Each number is 500 + 50 x the weight over its row's rms, rounded and kept within 0 to 999. Layers, rows and columns count from 0. Numbers have three digits each. The size before them is the row's rms in percent of the matrix's.

# layer 6 MLP down (transposed), 1280x640, rms 0.031, rows 123-143, columns 480-639
098:466460475497586452505498487506516588510506625553556520431386502450479499580517466463484513552513485522561495502516418470518507492579511545413425615445494536572527526485528526436445555534439499534498469451513459476516431509477481477464478533516574527504481450385436521516497566510472514476575529603582638456482501540536496487481518518558509506579437583548513393569460518437584487437514490468456609502527457405395547462573552469450447528470498589575418462542533468475446510478518555
098:402485457524417557522473355518441421572414460446482547482491533412542462568565521521411469536472494478400434513422434543468498594481614487497538434551489450559594495420503488492490497447510423487454515487536558435476495457506579557575421517530440467489533477574485448543398587561388590508586461501506535522436481507500495432558451488513474435533557507422462486514472479572552441497561374452344489446501503405488456500454510541503552542568480394435558551465455441506520454559457506
106:463553504510571486447509419452519558511472575493567519455519600503531484478511467574532482528475596530563534404546419570517530490617525456541445433512458496480502422442499552538574429514613423511575492518525591527478499482462504483564465480461578587546590536499467554494519494523429453506487498434424396492533426516388410554360491544563530554601510511467541544482505447496473560558533535487547521566496489556476510471506561413474510545514466595461469515441524415526514417499495508
095:518452453470549463503475402465416522540509469560405523554466466548453436440483485499508447606491442587427464603480546579592469490446554547504478487511449464598503517523424483574402454501560518499453424420402570451502431507444497460515453520612357383523537551463475492466491492453496534544600441574473425544473579506467485372449460542516471451434513543499511516527413516412573598589556457504477541508532486517529526539593473451478463472502511497510557553481506465502487473514504417
092:470465534547550632542474515476590539591542516415430460453479458490534471508604582528451636518488672520409543443582508554538491413427476501405483464534469438513491461460513500403541459482453442525490486564503450477588512474510569482461526466566462475546443512523644447516513580471538534433451487412516417517503524440528517546458584526377536488514467444578548508497454478556526588508502415517557445499539468424485410482547492495478512467440559425486514414548537473535583556398409571
096:577527528575553470492456485514465562449603504558538447473526538496615520533466481422490429471559474484567537517534509560463475485485529490516399468475424475563508468525531514506422497439455491457456598426544472551505422427428470515470601495526477547544478524526500458451509547495518541536570486513437534443446494443519528471512506535535558641490550591502536527463507562565521444482526494373494459414545501433425523531530465430508427497427545508433435500530535473500417466524488601
096:432578477469444452551493469480485540533446540458467509479452530460566494457604486558462400434533476536496476578560447478542371494437475414476453553487522458486615499482523547441581458536580491502534406569426514482550435511435510452527427516503475437455460472564560496591490470503505425508521423558518446494503479593486485508490489426525429552532513560409511439518452484524559512475559535484521394579600455477458523417489468421584423499546560488480404393490548508489536467425530395
097:506536502559534563445443502532580591529590471549542513475458428497550399538545567516449465553513465579535541422544550474503565500480464607414543559475498483570466401483506490511425481458529532438462519584601529536518498481565430433546418487517420447470484490488597469473548461556481421514542515541457444546516569597549531586447602544560492394513483480356540492565508526573548485552487590596453484444522412440444496494507524424475581541451538544481485516512504539516527464445572417
104:536531521495537465482562603530511474551524488475509525511435421514544468464489579549563505548457534480526504537426421488572577495474472527494526444563502528563546497416464448515480528467480489498419439547557434523417525488418528499477530508572536540461455541552477550516513446498504445444452631406427506497494468472516560469538477436454484473581509455479545546486397533514626494533462498415477524513423429387541510546351499561428512453472509561467378482528540492440486560574544576
095:438534600497522480503609492577503461545501466408506534525447425561540478413561480475543483473408565554485528539554497448531473486525516444525424498473505522547462504486583510513432537544496514431565443517507524520424392538480487614403514507499559575495501498551514519466515432491494543470498493469605437439424481579529485465577539548483446454460526490532465483583450504526506510568605448437586500423541472516555418508366521443527452469519545358601477487513572569544447497461453430
104:469466488465471512467424504497560529533477560450401462475481482579449469518455540466493559482455492594501486437540515401572601444393583442541461406506525516423523487543452512474389438501513432545435456463494511467507486542508464616567492512544486480494414510508535440490449524445575513490386568474525509451452423474485539439518542546458559534509453565452493512511504523477492482468418538543551516509435409523522456454526549468565440543515507410539562474510533463461448582457505490
100:469423461571560599554467481467477469561573481538483463459427463602482512482432477472582519594544452566559490424438617455436567601379436478454468509536519486556534424485527597486487564605491531583509517539412421582526503489437540488508431581532495395449550532544516502513521548488509489491485448537534468606547486514437445516446523479592500488488468573435502470408392545425521413549514579549475458482479530412549477443517450526459454455497482512466516510592563498422507567551576569
097:533548547549535452496521491473488546568573501465555542590429475450429544519519431536434548495569495505484467487555473430512574467475455489510533473461498504483507536503476540599445466516422414468469445507464486594497395544499543444519485510522469627399501515551528486525483488575526481449497498528493590583457509539533441508493422489522611528442432516566451510401458518467458485516535443377490484483476549463457514456399480489470485460423512542492439530498548521504413433473503483
101:524537436490529451510464482500482454446493459478459432535494448466550523490643503488586540589537540503556515524442517381450425525438470534533475498472523459544490558517545564519540473485566497540513477443498529520504499545474485437469398468509446483459487504521399474394543518432437518474565541628507413438540567517526521449542505481470503486460491609467473496388574515561512629554478521530556529518491445572459430479557446504485496572444526564441551511551564479500641472589459586
097:496498562603532564556497491484463533440440459418471479484373489344498487481482490563411487543431540565531386435531525570463512494518586532461481495557481619458549475461530460467545467439513532524481513509523399530428446525509536480499497430513537523417528509586490496555501368519470501472491439486471467512474442497514472494505399551570508541523513458472472543472511478485460458392524498441405510449480394529474541497408526439435547515475464495466634502476537489448435461496402561
103:495470428398499390481576571561432477514480560497532476424441520489515461516497540445493467473512487537501496415528515426497527583557446479474548512560463533467550557487474516531487491497473462503582543527551410518580641519528559394460539531495475529584479574440502501417486507477495448500504526477463375511618470594408488537515543524529485529546538566517567541516452579522532574489550557553562448615459473485583423462489537514480495588441469508504486456507491475489561452449447528
099:434597583476471529502413498510544458515458554564418420482481568432407502508513455508530604490438568518474536424517570496442571554464593504431479403505499500503493548522446645424433472541438578504443482528441511517547457462479453481512495457587526575492444490537433469534468511503509480503354418525552482388419559445512509483518475547558452445494506458452553504458518509477467449508548581589507464639496488565523518408557482520497479495528626530459516505462367516538481489519549486
088:498509530452493487462413467479420511478602490533536497531396563399520403472563554467462536453513479469419529513442565506421460532510389457476478426511422445531528461483481549500468534471574489548550451562581551484453478521548510440517528534556511553537544460575463493450490532594398511471507492462459450502532482499518502476486554533493507495550451657406566520599399514506447464438537488524531518567524504469417439551536506520513384478455652452599457490462521532462515475457423525
104:559603484520486493488444542519534511454522454511540444510571457500483470533563460506472446539497491435492491491564529455543582513525492487508410465488510455547498527621450473531399481428484463590479340493544621490512485431556514492485454505500544553484492473454515488451538469491489498525470489528426467518463480520381421474526500495461394566503519552489535522472502489534543415477480509569517503517518561541447571503497524489542486569477536462462519522509506518489513557535526598
100:455457544446469546478556541429516438430511450530468388424539540480466496468591438513540451547458500441478510541590442423379450517481567602498562437501524539495458466556492458525404472406610417540488539452473489545576542421535476557508420500583513565516479499515477506400428509593567476576519591477583551469528575383474511427487532448536520610496500475491538495529511445442541539475568474446487465441503511512574526506464527492490455541508562589430450466488495483536472468425431447
106:530571517528543428522564558557528482479535534526530433495487494524520457426503557441561570598423579470475548462536475494587483558521511436533533468572577449422469449504623436454509437577474561454534485504534517484450564467477488565544532441469569521527493503565472522476546524506496406594475474433534515478448548462500517431492590476493420491482551395504546538455466570441537438498557559482547535539467500491435484594584558455556499537610627500488484470445550464463543471517449487
# layer 6 MLP up, 1280x640, rms 0.031, rows 124-143, columns 480-639
101:457514505557567459457516432455501556426510450487538460540530557524574423426491491463509493506553477479533447491482515398389485571488506497403516595511492566493486484423489511562524546542443490536548419510467448545470447435591456425546516509549518553565485464439481414503521500448486592501438457535569517474539522514443543438458511523451373510457492488517438532511498573465547530533451612521534544575460479443458461518514426478513500438498570499472508508584578485630440492486413480
100:571484507573417555488409572471459545495514533597514505436501481510525518563489442539498588560451462452527563647425479455508461553444556477493573498486505637643525531545441532491526460414467524529499437532589507582562522508549459536478407546492470554475503562442482442566480538606445517476480547438428505506486562524519602523566508524480418490502468521532479560476410563456488504498535517588559514459554551486535502534494451499543509460465481489469542463516501452501483510506479449
098:438598565510478431452510460467522518464436527475514493510481502402546529405540565570490543504519450462526439459510409427463508537460440514514489594495502617550525555547567504426547486458486423379556466520446507512505532441430505466495544589553602546502474379580493530545509437605451585421536445540505489506525562516452555484493459493544479463496543426506495561466530501503517525438574530401539495509590515503495460550554503504422601504573599518471518356423454485502456418430472457
090:471514531571556453598521460497476473544431568566537486561487430530467485418482507424492525597437487444489505514464556386595450535517407462422440463396457485448492447516480551518413471484558579521550536596560435541456403529486505463498531435479537526560417568458442447487503415572459540476479558500558539496456429465480445496498461462567520456568494509552444552482531488455482537404469598444472528557461479441449510494537497483529401449529489539550490502411481533517525568541542524
097:531429560500528425517519555558401432552558484502484500426503496400477404404507563481517565461478454552510534464570373432553489560503405444539507423551501548461598587500491460456458600491619401549572523475461549517512542490443524498549505437471545501451419539517488490371506538546614497490455532493526581465492431544499541474482434528456555427486481536450535555523471500587453449393470493469432495484604500481444508555435593490474493441519511480409433537486521442552456454393524478
102:552603506514539429546472495473487641444512449512486505483510483465539495473508545433567435486421525454465431504478552429465383561555459481548559437547543539436510561522521508525539527468429508437468447503494494547490455521572616518515550486496512394419527394510528604521451538449486554535354478569511504428490518539508509570529475521497522454522507585465538517419460442443439524472536515516491530449548439555403500513579442535552461595494513449552500536476474541570578505532432516
094:525492555466374496449560411376445500508474375497531531552529570512474471483592440603534501428552549529529524443532488538484485529501470517459519529531488529469508502450414535513475444514462554506474483456491587412504447502496504467434494493411522467554585485573459583376457585497491506559612566458453576540496606500410566487559493494519532525566538482477492502550510524605546476469558478529496542497557545548470498513513508542502483481470505484599494561599555492549454467553425465
096:537533526538550495512555517491537459502452514480545423473447463464480524492521542458573420463590554471443484539494599456611450545361557519535483492571464477418476485503562439456448514505485480556502613523461486459603445492527452508501600504528536571507497425520425426609516435481404444534523432493612463461440464462590480414488548574438457455534490471568543436464598475431547599518532497459448411511447521417555461505522562536526510510585544492522450478423411561474487472436516438
096:476472471465493505435495520608519417544480500544477516624555455492475604522549505560511489551562464523472461490424461468513542541536562497529415459617471585504530462507631487434608480416459469486544452538543488522479453507480451473556541517473411516463408487524604463526449505515481467436531461523560526500415465491488466562485406524546547550448449553571498471452458468458488550472515502507553467479538451529427489561468544509472518496533440478443522513584406541538495524546540430
098:492507494568528527582498510381446522477512421430486525458471525482484546496421494529578524488530517536450588498469591464506524489492527449475521459457477611381433503464547517444539521459489506556462500501443420418396496557488409522460532546463565429508472548502486484547589413470464437552412485599534426472576515540478547439489462479471521408516454607484486499451494357498505478489499384517460533441513516410502535516609449472516480505530559474483459453612517501503501473407553551
097:524499547493610546468524600472504426430492563596606481588549564474401488578530489449444595552561445442425479408557458521516445540510470510449466541538441486429486399497457489527548476537461522432544498487572488486528504485520484526526512458493603486460483504481511529516555461489487554493494468510542507562512580518433509456546511439533556462539493474406472465557499452399662471531581441504561638458512520618604548496536501472434539503426461508590438507495519508482538519496465554
095:571527514479463556527523441579467474468528441517491514489486545427441554511544471552408467472472555520510509421528527514508538484568495538569449508429479510465482424499570642505477477538496522554499468441524516432506480471488509521523444511459511517545414518520598491479487460527467482519519514420488527574425483560510493571560517439591519482453519549546516459394500506472525420540602491591560591482556462515559547488465452471512533522582445585463578549466532579507450383417460543
100:461514492521493558538591567504413614547487462520508571405563463581495479463415461584493408546588526511541591479492510547423462469494562410358445546457394487573536455456486491569421629461520496494476481483484514527584509453527497499518425482550434515400418425484538465476548422582492464531483503583530514490538524437518498544509416489595522389504580559557528558509471447490399434468542475509496554462471528527438512604392516535483528540527426497535439504557500585481417487527572571
100:512470599492510481443414453412466545514415444391452461459508541480520456450498504492559548476501441484424558498581445579481466437467505509510602530540544501504573533499478450536508488440545562476433393488490465414508572514509446455605439512523479565516587536538504565456434439462527508418468462510503481475538450545509527479541516513441425423522481461481448593435610517397434473520603494552465554540537466562355531474540474559499527548436655457430451421410552467509471596522511537
107:507489614457540502475440498535489570481500517671488428613525518431588490607496542607467523485466517484468462497464456529521492461438477501498503481584461634559669595463507431466527450494467486446436489451511435496440488496525517491439492410393537493555516524453462439440454505534525435470530475565527410498445528518413582573546531544519557456537501422561463482455578514481434559573463502506602443526523533421526485502525488500449507525480514504586467488377516415525505400460409481
092:481525503435556520460477453473509426495460450589455516450501557489570516492495542431503467493450491446469457502478490430499424460488499474534449507453474487430443475453496417525490523517410538554481556453501454470471464538533483530432582492570585480496491534570528513456488477532477515614502553521388469562568489526581432512493557429604553484472509583510552486459541387406521570506462515482574467575445505458593499495518517467601432524504537414508514528598497572592499502481506479
092:534484516594544530571519520505569304546436527550515508537476483486505476437584493501399500501517517491463435512545514503556415552439521427487394351507425442519514523539548491483448492504495464537484503520459480556495510568467528481511521497553503420540556534491557578501528544524423439517443501546504441517523550478530524473386490501456557452445406479383535527549508542547505489432575502489479457567410444445626523491471506509516578385346550509537482438497377575482512536470478492
102:468510551511509470542446535439486538422523563476570515550420462515480488535575527420538493555559463484446515493451600537560479439446502493514441446424426523491488397572548488470468424460538512495461455454504554435520449527570412566527538449540446527540506498484516492492463430567521526471489402507553587494506509474453508624473480506533468503525515538610527497465524504515535520509476457570536510438461440520484536506394529519499588478526531510553546447436439557551514496469625524
094:558482552449494570636479566462537488491529432561478456451468491468555518513439469621479465516426544462559535517463475503471540566512440558481476576556523499523514442512470489523445495494495487532503532441439469581590526465489489545539480461502404459558618518456479554523512483508457513515497514466531487528471486539483565454491435378563540635540393537453489483532578500425409455483544481402466571464447434480530551489518422466452518564505527575470498537421505441537530482393447524
110:634561519453511475438405577505513455448597469510511464510553457420608458463580512498502560465581488470546420504587499572507474524574542573493539441430535451551492582512448523436427477475457465527522448519504550463476477435478570484467506484512493463489436575451512505528574478382481601541378455511517505500428511432477543544466631551479394449416486479514394471506496570502481560489587425617437470513470479517430454471510526432491558582495563536575490493404435495445477419432581489